config.toml
num_hidden_layers = 22
hidden_size = 128
num_attention_heads = 2
num_key_value_heads = 2
head_dim = 64
intermediate_size = 512
vocab_size = 4096
hidden_act = "tanh_gelu"
norm = "rmsnorm"
norm_place = "pre"
norm_eps = 1e-05
positions = "rope"
rope_theta = 44200.0
rope_fraction = 1.0
qk_norm = false
attn_scale = 0.125
bias = "none"
tie_word_embeddings = false
parallel_block = true
init = "normal"
init_std_qkv = 0.0614
init_std_o = 0.00926
init_std_up = 0.0614
init_std_down = 0.00463
optimizer = "muon"
learning_rate = 0.00769
lr_mult_o = 4.0
beta1 = 0.95
lr_head = 0.00809
warmup_steps = 200
schedule = "wsd"
decay_fraction = 0.88
decay_shape = "square"
final_lr_fraction = 0.0
batch_tokens = [8192, 16384, 24576]
max_seq_len = 128
doc_mask = true
train_tokens = 102000000
max_steps = 6899
dataset = "wikipedia_en"
Each number is 50 + 15 x the weight over its row's rms, rounded and kept within 0 to 99. Layers, rows and columns count from 0. The size before them is the row's rms in percent of the matrix's.

# layer 7 MLP down (transposed), 512x128, rms 0.0501, rows 367-421, columns 64-127
110:32 80 61 61 54 71 79 78 49 47 60 48 38 46 42 34 64 42 22 58 52 82 56 24 58 59 36 56 49 45 46 50 60 67 65 33 35 68 60 36 67 54 38 42 64 38 54 58 52 59 54 58 58 66 77 48 65 41 49 56 60 81 48 31
102:59 54 30 40 39 48 52 39 43 51 21 33 44 59 41 65 68 46 62 58 37 34 28 56 49 34 50 31 56 57 33 61 80 57 22 63 46 68 69 47 60 49 38 53 41 45 52 64 62 60 11 47 66 33 49 66 50 38 64 40 12 68 20 25
080:50 62 58 37 63 58 64 35 41 44 19 68 24 52 67 68 56 41 34 58 52 20 23 45 42 57 54 79 39 54 37 57 72 48 34 55 67 72 25 64 49 39 57 78 53 37 53 84 61 42 46 42 78 33 25 50 68 61 65 41 43 61 72 77
104:17 61 48 44 66 49 73 71 56 60 42 22 39 65 29 49 49 93 51 71 37 64 54 52 43 57 73 49 56 73 44 77 26 68 57 69 64 52 49 85 58 40 56 58 46 53 38 76 48 33 45 46 48 52 67 61 43 33 39 79 49 42 37 54
089:49 48 62 60 67 00 42 74 53 35 53 32 47 35 66 41 55 58 63 47 55 74 36 57 44 37 35 53 61 36 50 56 62 45 37 46 55 60 70 30 50 38 60 38 38 63 41 59 49 55 65 37 43 77 36 65 54 12 62 49 60 41 74 69
078:58 53 56 61 39 67 41 61 46 37 48 44 49 58 48 29 84 83 50 34 48 48 67 53 62 62 48 56 47 52 52 42 34 33 64 72 73 40 31 49 54 67 73 49 61 40 62 81 26 58 49 60 32 47 41 27 55 52 49 48 66 31 46 64
124:57 23 33 49 46 38 36 46 41 44 60 28 23 68 76 56 61 38 39 49 48 31 72 47 28 32 67 41 59 40 69 40 69 37 52 58 28 42 62 55 52 50 30 44 65 40 76 21 43 36 69 45 72 47 31 64 60 22 38 53 52 46 49 26
087:66 38 65 41 46 54 46 46 63 57 57 41 52 74 63 37 71 54 53 33 61 86 43 62 48 60 57 48 27 57 64 75 54 31 13 48 51 35 36 39 47 38 67 64 37 76 60 68 53 41 33 56 39 71 72 73 36 58 31 36 44 57 18 60
095:65 51 68 38 51 29 26 61 20 48 49 44 65 53 71 43 55 52 58 46 69 10 07 49 35 29 53 51 42 28 32 70 34 22 45 35 62 58 56 59 38 46 76 52 68 50 55 59 33 70 55 67 58 59 54 48 56 41 49 65 75 58 43 51
071:52 60 64 61 55 45 34 33 33 44 70 60 49 56 59 55 54 25 45 40 48 42 54 25 53 33 62 58 55 65 60 72 64 72 43 42 63 26 78 59 49 52 89 38 60 61 37 50 47 42 22 70 28 50 49 50 40 52 48 66 50 75 60 73
096:43 37 46 47 54 45 54 39 74 86 65 66 60 60 53 63 64 55 35 56 52 33 56 45 66 44 62 34 46 53 60 44 43 43 43 46 59 59 82 26 48 58 26 59 53 75 71 60 52 55 40 18 53 37 66 47 21 41 37 37 42 80 76 15
090:76 42 63 61 42 47 55 57 57 35 46 38 32 57 58 25 42 29 56 36 66 83 81 47 58 78 58 69 42 52 50 25 46 46 69 58 71 23 62 51 35 26 12 49 61 65 36 38 56 59 35 53 48 32 48 50 46 58 32 53 83 40 43 57
063:56 65 37 37 99 34 39 51 52 39 40 38 21 64 58 56 56 79 50 35 31 52 50 34 64 48 68 85 53 42 38 66 64 48 73 65 50 56 28 35 48 60 63 75 42 46 47 65 60 46 35 42 66 38 72 81 38 46 49 47 47 35 44 56
065:78 36 37 77 70 34 49 65 13 36 57 66 54 62 57 38 41 58 29 83 43 26 32 40 78 62 47 57 56 26 59 79 66 83 58 42 39 72 50 33 49 69 46 64 62 19 51 62 39 65 44 35 30 57 47 58 48 53 44 62 39 43 49 58
081:52 53 48 80 54 42 44 44 23 46 50 46 26 59 68 63 36 62 60 42 65 27 15 34 58 53 47 51 40 29 43 59 23 68 51 53 37 82 55 66 30 52 56 66 70 46 30 42 44 66 33 47 46 67 42 73 51 42 50 53 38 39 51 39
123:52 59 73 38 35 54 61 49 57 30 59 60 38 32 45 63 37 43 62 60 46 70 25 21 47 44 25 45 70 81 61 71 59 36 69 41 46 62 21 35 35 58 35 55 68 59 38 62 52 35 67 68 47 58 35 70 33 36 77 15 32 28 33 67
109:60 37 66 41 92 33 50 50 40 62 51 38 29 42 51 44 46 61 56 44 65 64 41 35 39 63 29 56 58 64 71 44 36 45 53 97 44 34 54 46 71 47 67 54 48 35 57 52 27 39 33 42 83 62 39 65 63 43 54 49 49 83 71 47
110:67 46 56 54 53 51 36 72 39 36 70 76 35 69 53 70 24 60 60 40 76 79 62 48 61 59 59 51 58 16 47 73 32 84 60 44 44 74 64 33 48 26 37 36 50 50 52 26 36 67 44 46 54 55 26 35 80 54 50 55 50 62 80 58
064:65 45 79 42 29 46 66 59 86 28 60 69 50 36 74 61 45 40 28 63 63 46 72 41 55 47 54 23 49 35 67 67 48 51 47 22 61 46 61 28 69 54 63 43 67 59 79 63 09 54 58 38 62 39 38 49 45 35 69 59 34 50 51 52
103:36 52 46 66 68 52 40 67 64 61 26 37 50 46 39 76 45 37 39 51 63 21 57 65 46 56 47 43 65 85 88 51 57 48 45 63 09 47 66 80 30 69 41 49 63 39 49 50 59 48 51 55 49 42 53 41 32 39 28 82 44 55 29 35
097:49 39 47 45 28 32 19 39 52 61 54 35 45 51 31 83 35 54 44 49 63 33 41 49 65 45 56 61 74 49 59 62 66 57 56 56 45 47 30 71 54 40 70 69 72 68 49 56 47 47 08 60 44 31 34 79 65 46 43 45 60 65 54 61
134:49 50 72 51 52 22 37 85 49 49 49 59 50 70 52 42 33 44 47 43 82 52 48 41 49 70 40 67 78 76 37 55 67 51 64 43 33 72 63 44 74 39 22 32 60 58 39 64 33 56 54 55 42 45 26 36 27 64 53 61 54 69 86 52
104:25 38 52 30 26 54 31 41 75 49 53 55 60 59 39 50 21 34 20 38 40 59 44 45 48 51 43 69 40 24 52 51 76 33 37 51 20 44 61 54 61 64 48 46 68 17 50 46 60 78 81 43 71 79 45 60 41 44 53 32 61 42 44 60
080:59 70 59 23 78 41 29 47 22 34 55 41 46 19 58 50 42 51 35 64 60 59 72 60 70 45 44 33 56 53 51 65 62 38 50 67 43 51 32 70 51 29 49 24 43 52 57 29 43 43 35 63 83 73 50 55 32 53 21 42 76 45 46 43
096:65 41 22 44 38 52 48 41 50 54 55 40 20 39 48 40 61 70 51 61 57 56 49 46 73 58 25 59 94 51 51 39 34 38 41 55 24 61 30 47 36 55 51 50 34 60 60 57 51 20 60 41 71 45 41 59 74 53 54 66 51 27 60 53
107:39 44 30 33 57 55 41 44 19 41 43 60 55 54 55 61 33 42 36 47 66 51 45 67 24 48 65 40 56 54 50 60 35 59 67 37 60 57 33 33 60 60 42 82 65 35 16 38 54 62 49 62 22 64 41 33 38 49 43 40 37 50 38 13
022:56 72 28 39 58 27 54 71 43 23 25 50 46 50 26 41 58 40 20 56 64 57 48 67 64 52 72 51 47 55 27 67 58 79 76 39 35 47 50 45 79 23 56 43 43 39 30 51 37 62 29 60 55 42 30 70 77 62 25 58 29 42 51 54
068:62 36 33 49 59 63 53 43 48 32 63 54 56 50 36 55 60 64 47 44 40 33 57 50 36 55 39 69 61 55 40 38 43 42 59 69 50 38 51 44 68 43 48 36 64 61 63 98 34 86 40 35 78 58 72 55 51 63 22 48 65 33 60 68
138:54 55 37 59 46 47 73 38 73 66 27 52 39 56 69 63 57 59 44 59 78 40 63 44 44 61 40 47 50 35 50 31 55 47 57 55 48 33 46 68 39 44 37 59 58 51 43 50 55 53 59 56 57 64 60 77 79 48 85 53 30 49 60 46
096:63 43 28 44 44 60 58 50 37 50 52 62 44 41 21 60 48 88 39 48 64 45 31 56 18 22 74 60 30 39 35 69 60 56 46 32 67 62 32 54 60 60 71 49 73 60 40 41 17 60 73 61 84 69 45 36 56 63 43 44 56 48 42 68
141:52 54 47 47 45 37 86 47 70 50 67 80 30 64 66 74 45 72 30 62 31 43 39 49 39 31 51 69 43 59 55 55 66 72 69 74 64 57 84 59 48 60 89 39 74 40 70 47 55 36 50 74 61 38 63 55 71 36 48 63 33 45 44 39
106:50 45 39 27 19 34 74 40 49 59 50 26 34 43 83 68 42 67 49 64 39 51 58 64 63 59 36 23 45 49 36 37 67 41 36 40 82 61 54 85 63 59 50 62 56 63 27 58 49 52 09 57 76 52 72 44 49 52 41 61 11 66 47 51
139:66 22 51 38 66 26 46 43 90 43 56 75 54 29 48 34 47 44 73 51 55 17 38 60 54 39 53 26 74 46 57 65 21 60 46 56 28 41 43 30 48 49 81 51 42 17 53 58 23 64 43 37 56 36 28 35 80 52 47 26 50 52 56 61
095:37 34 26 54 45 45 25 36 46 44 38 23 73 33 42 45 07 49 34 33 42 77 32 50 67 24 43 60 42 71 51 79 39 15 53 65 40 40 62 64 46 31 38 52 73 50 29 28 35 42 78 64 51 52 64 74 34 43 50 71 75 47 35 56
161:60 41 48 34 75 60 46 57 73 47 47 33 52 15 71 31 42 56 51 29 59 36 37 61 60 56 44 60 53 45 51 47 50 45 74 50 85 23 39 50 49 37 50 40 61 38 59 43 45 52 51 45 31 61 66 65 50 54 32 42 45 47 69 40
114:35 49 17 35 65 59 53 56 66 26 56 54 57 61 38 33 53 45 58 61 56 57 29 60 54 56 54 33 47 20 68 22 57 44 60 58 45 46 46 36 46 44 26 24 55 34 23 57 14 68 69 40 50 74 42 30 64 49 78 44 56 43 61 52
102:57 30 28 68 61 59 71 41 31 28 62 43 44 63 69 64 47 89 44 60 33 35 31 42 53 56 43 38 43 41 59 34 68 80 52 54 45 60 72 62 71 72 33 58 47 42 72 62 42 72 41 21 60 65 57 52 53 12 45 48 31 43 57 53
090:37 63 44 34 58 32 55 45 31 29 65 50 34 48 56 62 57 51 46 39 37 47 66 40 42 35 19 67 92 53 67 46 25 51 46 76 47 67 60 34 42 48 61 57 81 60 22 86 58 30 54 31 33 39 60 65 74 54 48 49 40 74 60 53
110:28 46 60 45 61 31 54 32 00 30 68 72 54 66 61 20 41 33 55 57 46 52 38 09 59 69 46 73 37 64 65 65 43 51 52 59 51 52 43 38 42 62 57 82 66 52 60 66 50 52 38 40 59 83 58 59 66 60 44 81 46 46 60 64
085:32 57 56 44 54 44 50 55 55 53 48 36 43 40 79 43 47 55 66 56 47 71 39 59 66 50 55 12 42 28 30 34 58 94 85 29 39 54 49 50 29 43 47 40 28 52 23 27 43 68 44 54 32 49 34 45 55 46 60 51 49 42 64 39
054:36 54 47 39 71 39 56 63 59 42 72 66 49 44 61 32 27 71 47 54 63 37 53 48 78 64 43 40 67 58 59 83 74 61 53 24 47 34 38 33 51 39 57 39 63 77 49 49 27 46 61 65 53 66 67 77 39 29 60 60 64 37 51 45
115:39 43 46 53 65 50 48 38 58 42 49 34 65 75 75 33 65 75 54 25 54 45 40 43 54 18 56 61 43 70 54 57 47 46 40 46 43 39 41 43 50 25 71 36 62 44 42 43 33 45 49 82 55 24 44 60 52 64 40 65 80 58 31 47
071:39 46 42 33 78 77 58 60 41 75 77 44 70 47 58 55 85 30 63 28 36 72 79 33 48 45 55 47 43 60 34 54 14 21 43 40 54 50 59 46 60 69 56 42 61 38 49 78 24 45 73 35 64 72 52 52 64 42 48 55 56 68 31 47
090:49 65 54 26 51 60 59 35 46 61 46 65 83 80 50 52 60 46 52 63 60 30 37 86 53 63 73 65 50 40 37 33 50 38 52 34 49 58 54 66 52 23 52 76 47 32 70 54 41 48 93 65 63 45 65 84 49 40 56 62 38 51 36 58
096:50 72 65 45 60 57 61 34 30 19 50 57 65 52 45 65 46 62 58 52 57 60 31 26 72 72 40 62 40 46 50 38 53 43 34 55 62 53 26 41 72 32 61 49 70 56 58 59 37 35 69 98 65 34 86 53 45 32 37 32 58 40 44 64
083:40 53 67 49 53 56 68 52 33 41 54 54 50 71 49 60 53 76 51 61 57 54 34 53 52 64 76 42 45 36 48 45 51 77 56 33 56 51 45 76 56 59 52 35 37 48 19 41 69 88 68 51 47 51 65 27 68 76 37 31 40 35 50 66
123:50 77 60 52 53 26 54 57 99 62 28 52 60 29 52 74 64 64 57 56 67 40 50 47 53 48 52 33 45 62 39 47 59 43 60 41 60 61 24 40 71 51 48 47 63 49 38 14 53 27 52 40 51 20 73 49 50 41 39 41 59 40 46 50
052:34 53 65 48 55 25 48 37 63 53 29 40 49 10 45 43 41 21 86 43 77 37 67 46 17 52 43 47 13 53 22 71 43 52 45 60 52 43 39 60 54 56 67 43 43 38 40 73 34 52 25 51 66 43 54 51 66 61 38 61 49 50 40 47
101:24 26 39 33 57 41 47 64 64 68 62 55 60 46 60 60 48 57 48 35 39 52 48 61 55 56 50 67 57 31 33 57 49 43 48 49 46 28 47 66 52 47 57 60 36 26 49 43 70 65 33 41 47 37 70 52 44 31 74 59 51 41 23 49
103:35 81 51 57 82 47 35 72 33 53 58 41 20 52 45 35 45 52 55 83 42 61 35 32 56 33 58 53 57 46 77 65 68 31 49 45 56 24 46 48 43 53 38 61 47 40 25 30 66 63 53 44 30 38 66 40 76 61 22 66 67 48 27 21
082:66 62 45 21 57 38 74 66 49 44 44 44 55 45 62 68 75 64 41 51 41 46 24 54 45 72 78 54 56 61 35 69 50 41 58 74 58 73 65 38 61 47 61 41 42 42 50 61 64 54 46 60 69 29 59 36 72 33 69 53 51 44 48 41
090:43 81 96 63 54 23 43 87 45 39 42 59 48 50 71 38 45 51 22 63 72 58 32 55 58 43 41 52 59 37 47 73 84 87 61 56 74 38 67 84 64 39 55 49 42 29 24 58 62 59 41 77 59 53 52 55 55 25 50 61 59 49 66 50
091:64 47 49 43 49 63 73 55 38 18 53 58 68 52 55 52 60 50 73 27 57 35 55 65 32 39 40 55 45 73 40 52 53 12 27 58 19 67 34 53 48 42 60 59 41 58 40 54 35 47 71 26 35 15 57 54 77 61 46 54 60 65 44 54
101:34 20 57 62 43 25 29 55 51 36 60 56 37 53 46 55 67 46 68 42 37 77 42 88 46 37 74 58 60 40 20 74 43 73 49 42 75 33 50 52 51 35 32 41 35 48 33 42 48 62 44 44 34 38 67 52 38 25 48 49 31 28 57 55
096:40 43 57 72 53 47 49 61 31 49 42 64 47 20 52 28 34 45 62 58 40 64 57 32 19 37 14 52 49 67 45 78 47 47 57 40 57 69 34 79 67 23 55 47 87 42 42 37 60 69 58 22 54 28 40 62 43 37 62 51 70 40 50 72
# layer 7 MLP up, 512x128, rms 0.213, rows 368-421, columns 64-127
109:48 58 39 53 50 52 47 48 87 37 51 36 71 59 57 60 66 55 19 42 40 46 70 61 48 29 39 41 42 40 79 56 41 58 66 42 67 47 55 45 42 63 52 56 27 53 51 45 46 35 61 50 33 60 59 29 22 34 74 47 71 63 73 65
085:51 55 44 62 35 51 23 34 33 52 48 24 30 72 40 56 62 59 53 67 46 48 31 43 59 48 67 30 36 69 41 38 46 66 53 52 63 43 63 46 38 28 63 42 40 91 60 37 74 53 65 49 47 55 48 48 60 45 41 56 50 21 77 47
098:30 57 42 48 42 70 35 42 27 55 49 26 29 70 62 54 39 28 53 84 49 56 35 27 54 31 57 38 40 65 49 55 56 60 49 72 73 35 46 46 52 09 46 65 59 72 81 37 45 66 22 41 46 34 69 60 49 44 33 46 30 50 61 53
085:56 38 60 19 55 69 61 30 27 63 59 69 56 49 52 60 61 65 47 43 76 16 54 34 70 66 76 42 45 57 69 61 42 64 69 62 55 55 37 48 53 67 35 74 53 25 55 44 27 67 42 59 42 25 44 49 60 61 54 65 56 71 61 26
083:83 33 83 49 64 52 56 38 45 61 32 33 39 65 70 44 51 30 71 52 39 61 47 47 33 64 34 23 52 52 61 42 50 48 35 65 47 65 75 71 67 54 59 47 38 65 61 18 43 38 37 34 43 36 52 04 42 83 38 37 52 38 44 52
126:53 47 28 61 29 65 38 44 31 72 67 25 42 52 63 30 61 41 41 76 46 33 65 35 31 48 44 24 51 25 50 71 35 48 45 53 27 42 67 46 48 75 47 45 47 46 59 28 56 42 55 58 53 27 42 37 77 85 42 50 54 73 60 27
089:51 56 35 49 55 52 61 51 23 48 30 34 45 52 51 68 35 47 37 53 54 26 53 27 41 54 42 68 58 47 47 38 33 75 69 40 92 65 59 66 35 70 40 59 69 67 60 45 45 63 51 51 31 54 67 75 75 32 57 66 59 49 36 43
092:71 58 20 78 41 50 28 47 57 47 38 52 59 68 46 58 42 16 34 52 56 40 28 61 42 33 44 76 55 29 19 53 38 18 48 29 24 60 53 42 41 64 52 60 49 56 53 42 37 82 23 53 58 68 49 30 50 66 36 46 57 69 54 35
075:35 48 40 61 39 67 51 63 66 30 44 32 39 46 72 48 49 44 39 57 25 61 85 38 56 75 57 43 66 75 55 51 66 45 57 56 49 50 57 63 73 78 60 46 33 50 59 44 68 40 61 66 30 67 57 52 53 48 57 72 52 52 55 27
095:37 17 57 60 39 52 43 75 63 63 54 81 37 41 50 72 66 63 69 63 36 42 56 61 32 42 50 30 44 46 59 65 61 67 48 46 51 60 28 09 57 47 64 56 51 34 48 52 54 46 74 46 87 40 18 56 50 76 36 62 57 53 63 55
089:41 26 53 44 50 51 63 63 49 45 47 44 38 65 45 56 41 41 48 45 42 83 55 66 53 37 49 44 44 47 33 34 56 64 59 31 70 46 73 43 44 49 30 54 74 55 50 73 66 53 52 58 64 54 50 34 57 50 38 36 37 61 67 24
067:47 32 67 63 28 54 66 55 21 55 39 45 73 46 38 34 32 42 40 66 45 26 45 64 39 37 41 43 45 46 51 53 53 41 23 48 45 49 77 57 55 34 23 55 54 45 50 56 52 32 53 65 24 60 65 08 49 42 51 66 54 45 51 43
068:40 71 63 29 35 55 67 43 17 60 57 32 61 36 67 23 51 81 32 60 31 54 50 51 47 30 58 53 11 64 45 60 46 08 49 63 52 62 36 45 48 49 29 35 29 56 45 39 50 21 38 72 27 65 55 31 34 36 71 71 48 56 49 13
078:65 69 51 29 35 87 42 52 73 16 29 57 37 54 57 52 33 66 43 48 61 31 43 54 75 30 65 53 11 54 50 70 36 56 66 56 70 37 31 52 38 61 54 67 44 56 51 42 49 42 56 58 77 18 51 45 74 36 39 51 47 59 50 34
119:75 57 59 30 27 54 45 25 70 50 37 87 38 63 10 49 44 46 53 51 67 51 36 41 31 70 49 35 59 75 43 50 50 36 55 39 57 60 47 48 70 66 46 47 50 56 26 59 28 53 73 37 31 63 62 48 46 37 93 28 39 47 25 15
101:46 70 64 61 46 54 18 55 09 57 63 58 75 43 27 80 54 26 34 74 73 16 70 60 50 53 44 66 40 91 75 56 38 51 57 65 47 54 50 53 48 40 31 44 70 53 72 13 58 51 50 80 39 34 28 59 58 53 53 41 48 63 62 58
112:67 53 28 41 47 35 39 51 47 35 56 34 34 65 37 99 31 68 67 52 73 59 64 42 62 66 73 44 70 29 44 36 34 78 47 43 42 66 75 59 39 47 42 35 55 33 68 36 37 47 48 62 54 41 58 54 45 37 56 26 36 59 77 31
067:70 80 52 31 36 81 58 20 41 48 60 68 52 52 55 69 61 35 54 39 71 26 21 51 28 75 78 40 41 73 55 21 13 46 52 40 40 66 40 38 74 75 19 47 63 58 73 53 68 46 47 46 63 49 38 43 59 39 54 47 13 42 52 23
106:41 37 51 46 59 59 34 40 56 58 52 21 52 18 55 73 41 44 40 54 33 48 12 34 29 46 58 58 36 40 40 43 49 54 48 48 57 29 38 52 56 56 52 33 70 29 14 32 32 92 49 59 52 81 52 40 40 59 45 53 17 67 30 43
093:47 32 60 47 38 29 40 52 70 74 49 53 45 57 12 73 21 69 35 47 47 28 48 68 48 75 60 39 44 38 53 74 29 60 81 73 66 23 55 77 47 54 48 67 72 68 46 26 57 52 66 66 43 26 75 74 45 64 48 50 45 50 28 64
128:54 57 40 67 45 79 30 61 65 63 68 30 37 34 37 45 38 59 55 44 70 35 31 42 39 57 54 73 42 43 46 23 53 30 53 70 69 26 46 60 58 37 36 26 66 73 48 42 49 84 52 33 49 66 52 66 58 38 50 78 05 36 67 33
105:45 37 18 65 40 59 37 42 55 95 51 30 64 46 51 69 38 46 53 47 48 53 58 40 49 56 45 61 25 47 29 48 46 38 30 45 27 52 30 29 60 69 82 16 61 50 64 43 43 68 35 43 37 48 49 39 38 51 22 57 21 53 46 35
078:51 65 77 78 48 67 40 63 20 55 47 67 30 68 58 67 57 66 25 68 59 37 53 54 38 32 22 54 20 62 44 30 32 58 64 46 54 38 74 63 36 57 52 50 45 64 28 39 26 43 49 68 57 53 68 65 42 54 64 41 61 71 65 50
099:56 47 13 76 59 66 32 74 71 65 37 38 37 35 34 35 85 54 44 76 49 34 38 40 70 72 41 60 59 62 42 54 72 56 68 68 36 59 61 24 48 56 71 46 43 61 52 64 41 28 47 32 45 72 66 66 71 66 43 48 42 41 55 51
109:71 55 47 27 23 67 44 64 53 56 48 44 46 55 56 20 22 49 48 44 59 61 46 39 58 22 48 30 25 56 33 65 56 64 25 65 57 41 26 59 49 13 96 54 61 74 56 63 69 33 42 46 45 28 35 40 45 49 44 98 51 36 28 36
024:58 42 44 58 58 70 46 30 33 49 73 61 50 48 80 71 37 28 75 56 41 78 50 47 55 20 46 58 58 54 66 57 46 28 12 55 53 31 51 47 32 40 53 35 62 53 58 55 65 58 63 75 37 92 48 28 65 45 49 65 48 48 58 46
073:37 54 62 54 83 51 68 36 26 59 47 58 49 57 35 53 28 40 47 49 51 40 33 51 63 50 79 32 42 52 54 81 25 37 59 69 80 35 55 29 46 41 35 34 54 69 71 52 46 46 80 70 61 49 59 31 55 28 44 33 68 44 71 40
133:83 46 84 43 28 48 67 14 53 59 37 72 57 66 48 52 60 45 52 30 51 46 61 39 62 59 74 32 52 61 52 61 61 45 48 49 42 38 55 63 39 50 32 60 65 49 63 49 56 38 85 75 57 52 26 57 63 35 28 44 56 39 40 49
094:64 50 17 61 50 56 40 43 65 48 38 58 45 53 33 43 65 41 57 46 64 66 43 57 59 37 36 63 37 61 37 56 40 54 16 39 60 52 58 66 35 58 49 50 73 97 44 56 54 47 36 59 91 54 44 40 43 68 58 23 36 64 74 20
143:66 42 29 68 13 18 57 35 62 41 42 44 27 73 48 65 49 84 60 51 53 27 39 65 50 25 45 31 37 74 34 48 31 48 34 67 62 72 63 44 40 80 44 31 60 57 67 45 65 39 52 64 58 60 63 32 73 39 57 70 31 49 22 45
112:67 25 61 52 67 47 14 43 46 49 71 45 47 70 41 66 60 34 28 50 66 13 39 44 53 36 24 38 55 44 75 58 43 68 46 62 60 50 60 61 75 38 51 36 32 77 36 39 42 53 86 20 52 40 37 26 63 40 59 67 42 70 41 51
131:47 15 39 46 51 40 57 51 72 24 38 72 49 38 26 44 60 78 36 60 70 36 40 66 35 60 59 41 40 36 58 45 10 59 84 53 30 57 60 53 47 48 65 21 46 27 56 54 46 75 29 49 59 48 62 58 38 45 41 44 46 48 46 43
096:69 32 43 57 41 44 33 60 40 70 76 48 49 61 33 41 35 57 39 47 38 44 44 31 26 78 55 84 50 47 48 56 56 96 33 44 74 65 36 68 48 61 45 41 44 52 59 56 56 75 62 46 76 65 63 32 56 50 62 63 60 44 60 27
148:63 25 44 26 71 54 38 59 72 48 51 36 22 32 23 20 24 40 55 59 43 60 38 47 58 52 23 60 40 37 69 68 64 87 69 85 59 47 45 45 23 59 30 30 34 43 52 30 48 53 56 40 54 81 53 62 27 39 70 55 30 53 76 56
113:66 63 76 49 20 43 78 61 20 43 43 42 49 62 72 64 48 52 26 78 51 33 59 53 22 58 63 31 30 54 60 66 76 25 46 46 72 31 73 60 78 65 46 31 32 63 59 53 56 53 30 41 49 47 65 41 44 45 42 28 62 35 56 58
100:57 65 48 28 44 37 64 42 36 60 50 61 63 49 62 64 41 68 51 59 49 44 51 38 57 48 68 64 47 65 57 36 42 12 64 48 56 62 55 46 45 45 62 43 56 67 69 61 38 51 43 75 35 55 44 62 54 41 53 76 58 35 56 23
088:43 41 48 50 19 66 64 47 20 49 65 61 37 59 48 54 55 37 57 31 27 49 52 16 52 49 50 46 27 50 63 50 45 62 70 63 38 54 45 54 45 41 60 48 48 49 27 77 48 72 56 42 33 49 58 67 75 40 71 36 64 77 59 31
106:53 54 65 29 51 48 31 50 54 39 78 60 54 62 59 20 21 47 28 49 77 44 51 21 33 57 45 51 33 54 58 44 63 63 36 21 56 38 34 30 77 48 65 45 46 82 44 58 40 08 65 41 56 42 63 15 72 64 36 74 33 58 24 45
080:34 66 64 38 30 53 41 44 44 53 34 50 42 21 64 33 67 49 33 58 47 67 57 32 56 69 76 27 34 27 58 31 63 69 43 41 70 52 55 57 59 33 50 38 61 30 51 39 43 40 56 66 45 53 48 74 60 29 42 23 58 58 62 40
058:62 80 70 39 26 65 66 57 31 16 25 58 37 74 32 41 60 51 58 39 30 60 35 61 06 79 53 34 43 47 40 25 48 32 55 47 59 41 70 68 41 64 36 53 60 30 54 41 63 43 56 57 51 54 45 29 92 71 54 20 26 64 50 43
106:50 43 56 32 36 38 54 64 99 53 56 47 55 37 48 31 45 57 45 41 56 46 43 52 58 54 36 34 54 57 39 38 64 61 53 65 61 40 80 34 35 40 42 64 54 50 62 47 50 70 77 44 57 53 71 43 25 43 42 51 40 30 51 55
075:48 31 32 38 66 44 55 60 38 72 67 76 47 38 41 46 30 29 31 50 50 61 49 53 61 43 67 46 56 58 44 66 51 34 62 31 63 46 45 37 52 48 58 24 39 50 08 64 56 46 69 50 67 26 84 75 45 64 58 32 40 26 64 57
096:58 58 44 45 59 37 57 46 41 66 45 51 37 74 37 31 64 37 29 46 41 52 50 88 41 66 68 68 39 61 57 45 33 47 42 49 27 55 55 52 40 59 45 69 32 12 59 32 38 61 63 73 60 73 45 61 49 50 50 41 65 51 36 29
095:60 66 59 41 42 64 66 30 49 33 27 64 51 67 50 50 41 56 20 80 29 67 37 43 34 81 59 70 12 46 48 22 35 60 38 54 54 65 40 57 58 55 53 53 44 69 30 46 56 32 58 83 27 50 88 70 56 61 41 36 49 46 83 40
082:35 45 15 26 38 44 44 62 66 61 52 41 57 60 44 48 58 38 58 52 34 54 58 54 82 38 75 65 46 66 55 45 52 43 68 29 35 43 50 57 41 52 23 21 60 69 41 53 50 45 69 54 65 61 48 52 39 26 35 21 17 52 49 28
121:50 52 49 81 34 56 56 70 64 65 57 60 58 41 55 48 53 54 55 38 51 41 35 51 35 83 60 36 63 47 53 55 55 42 41 48 15 37 79 76 42 58 44 50 71 49 62 56 59 58 89 53 40 55 38 34 48 27 55 57 47 72 41 69
055:52 67 55 16 49 63 45 51 47 70 11 66 46 11 48 46 48 66 52 58 42 41 66 55 32 70 39 55 34 55 50 58 39 57 58 36 22 73 44 46 59 66 35 52 50 56 13 41 35 26 84 51 50 30 39 73 59 67 67 49 29 31 39 32
097:32 54 71 35 20 75 33 38 08 53 28 73 36 73 32 44 48 76 57 51 46 38 48 26 42 50 60 37 45 61 43 66 63 35 52 48 36 58 39 76 34 44 38 51 84 55 60 21 31 46 34 67 57 35 43 48 72 55 57 41 50 21 49 20
109:50 51 47 72 39 41 45 41 33 94 61 36 39 28 41 68 49 36 50 59 31 30 58 71 44 55 57 55 41 61 74 70 70 64 65 39 38 35 52 45 47 76 50 39 37 36 16 43 43 64 84 42 63 69 88 43 67 47 32 61 54 53 23 61
082:64 36 34 23 49 68 40 59 47 64 54 33 57 28 47 56 46 51 81 61 55 38 50 43 36 46 68 41 63 41 45 54 53 47 52 59 57 67 46 59 51 36 57 63 39 29 31 50 52 51 60 53 77 28 78 21 74 96 45 82 36 59 49 59
096:86 74 59 68 45 41 37 44 56 30 42 51 42 74 68 55 52 56 44 69 76 37 55 57 38 27 49 56 82 70 38 59 66 48 53 28 45 90 61 83 57 58 40 40 33 24 13 59 58 33 61 48 59 49 63 47 71 38 29 44 65 64 51 23
098:29 55 61 57 57 34 49 28 19 65 39 62 56 45 58 54 58 52 57 64 38 64 26 32 62 60 75 64 45 23 69 47 35 71 75 54 82 40 42 43 46 32 56 55 51 39 52 35 63 32 37 44 48 74 60 35 72 19 60 36 53 44 61 30
105:61 65 46 56 61 60 33 45 76 06 40 69 56 40 68 14 62 38 34 50 43 59 63 55 47 45 51 48 71 40 39 43 58 37 41 32 38 35 71 60 52 37 42 50 24 62 45 58 49 46 75 42 62 29 43 36 42 39 59 50 85 70 49 47
103:54 33 72 57 69 57 38 36 73 74 31 66 57 35 33 32 46 35 40 65 14 60 81 66 32 46 59 53 36 41 35 47 61 84 32 49 48 69 65 44 60 46 60 58 44 64 51 56 50 61 47 70 47 50 50 37 61 38 80 39 55 33 63 53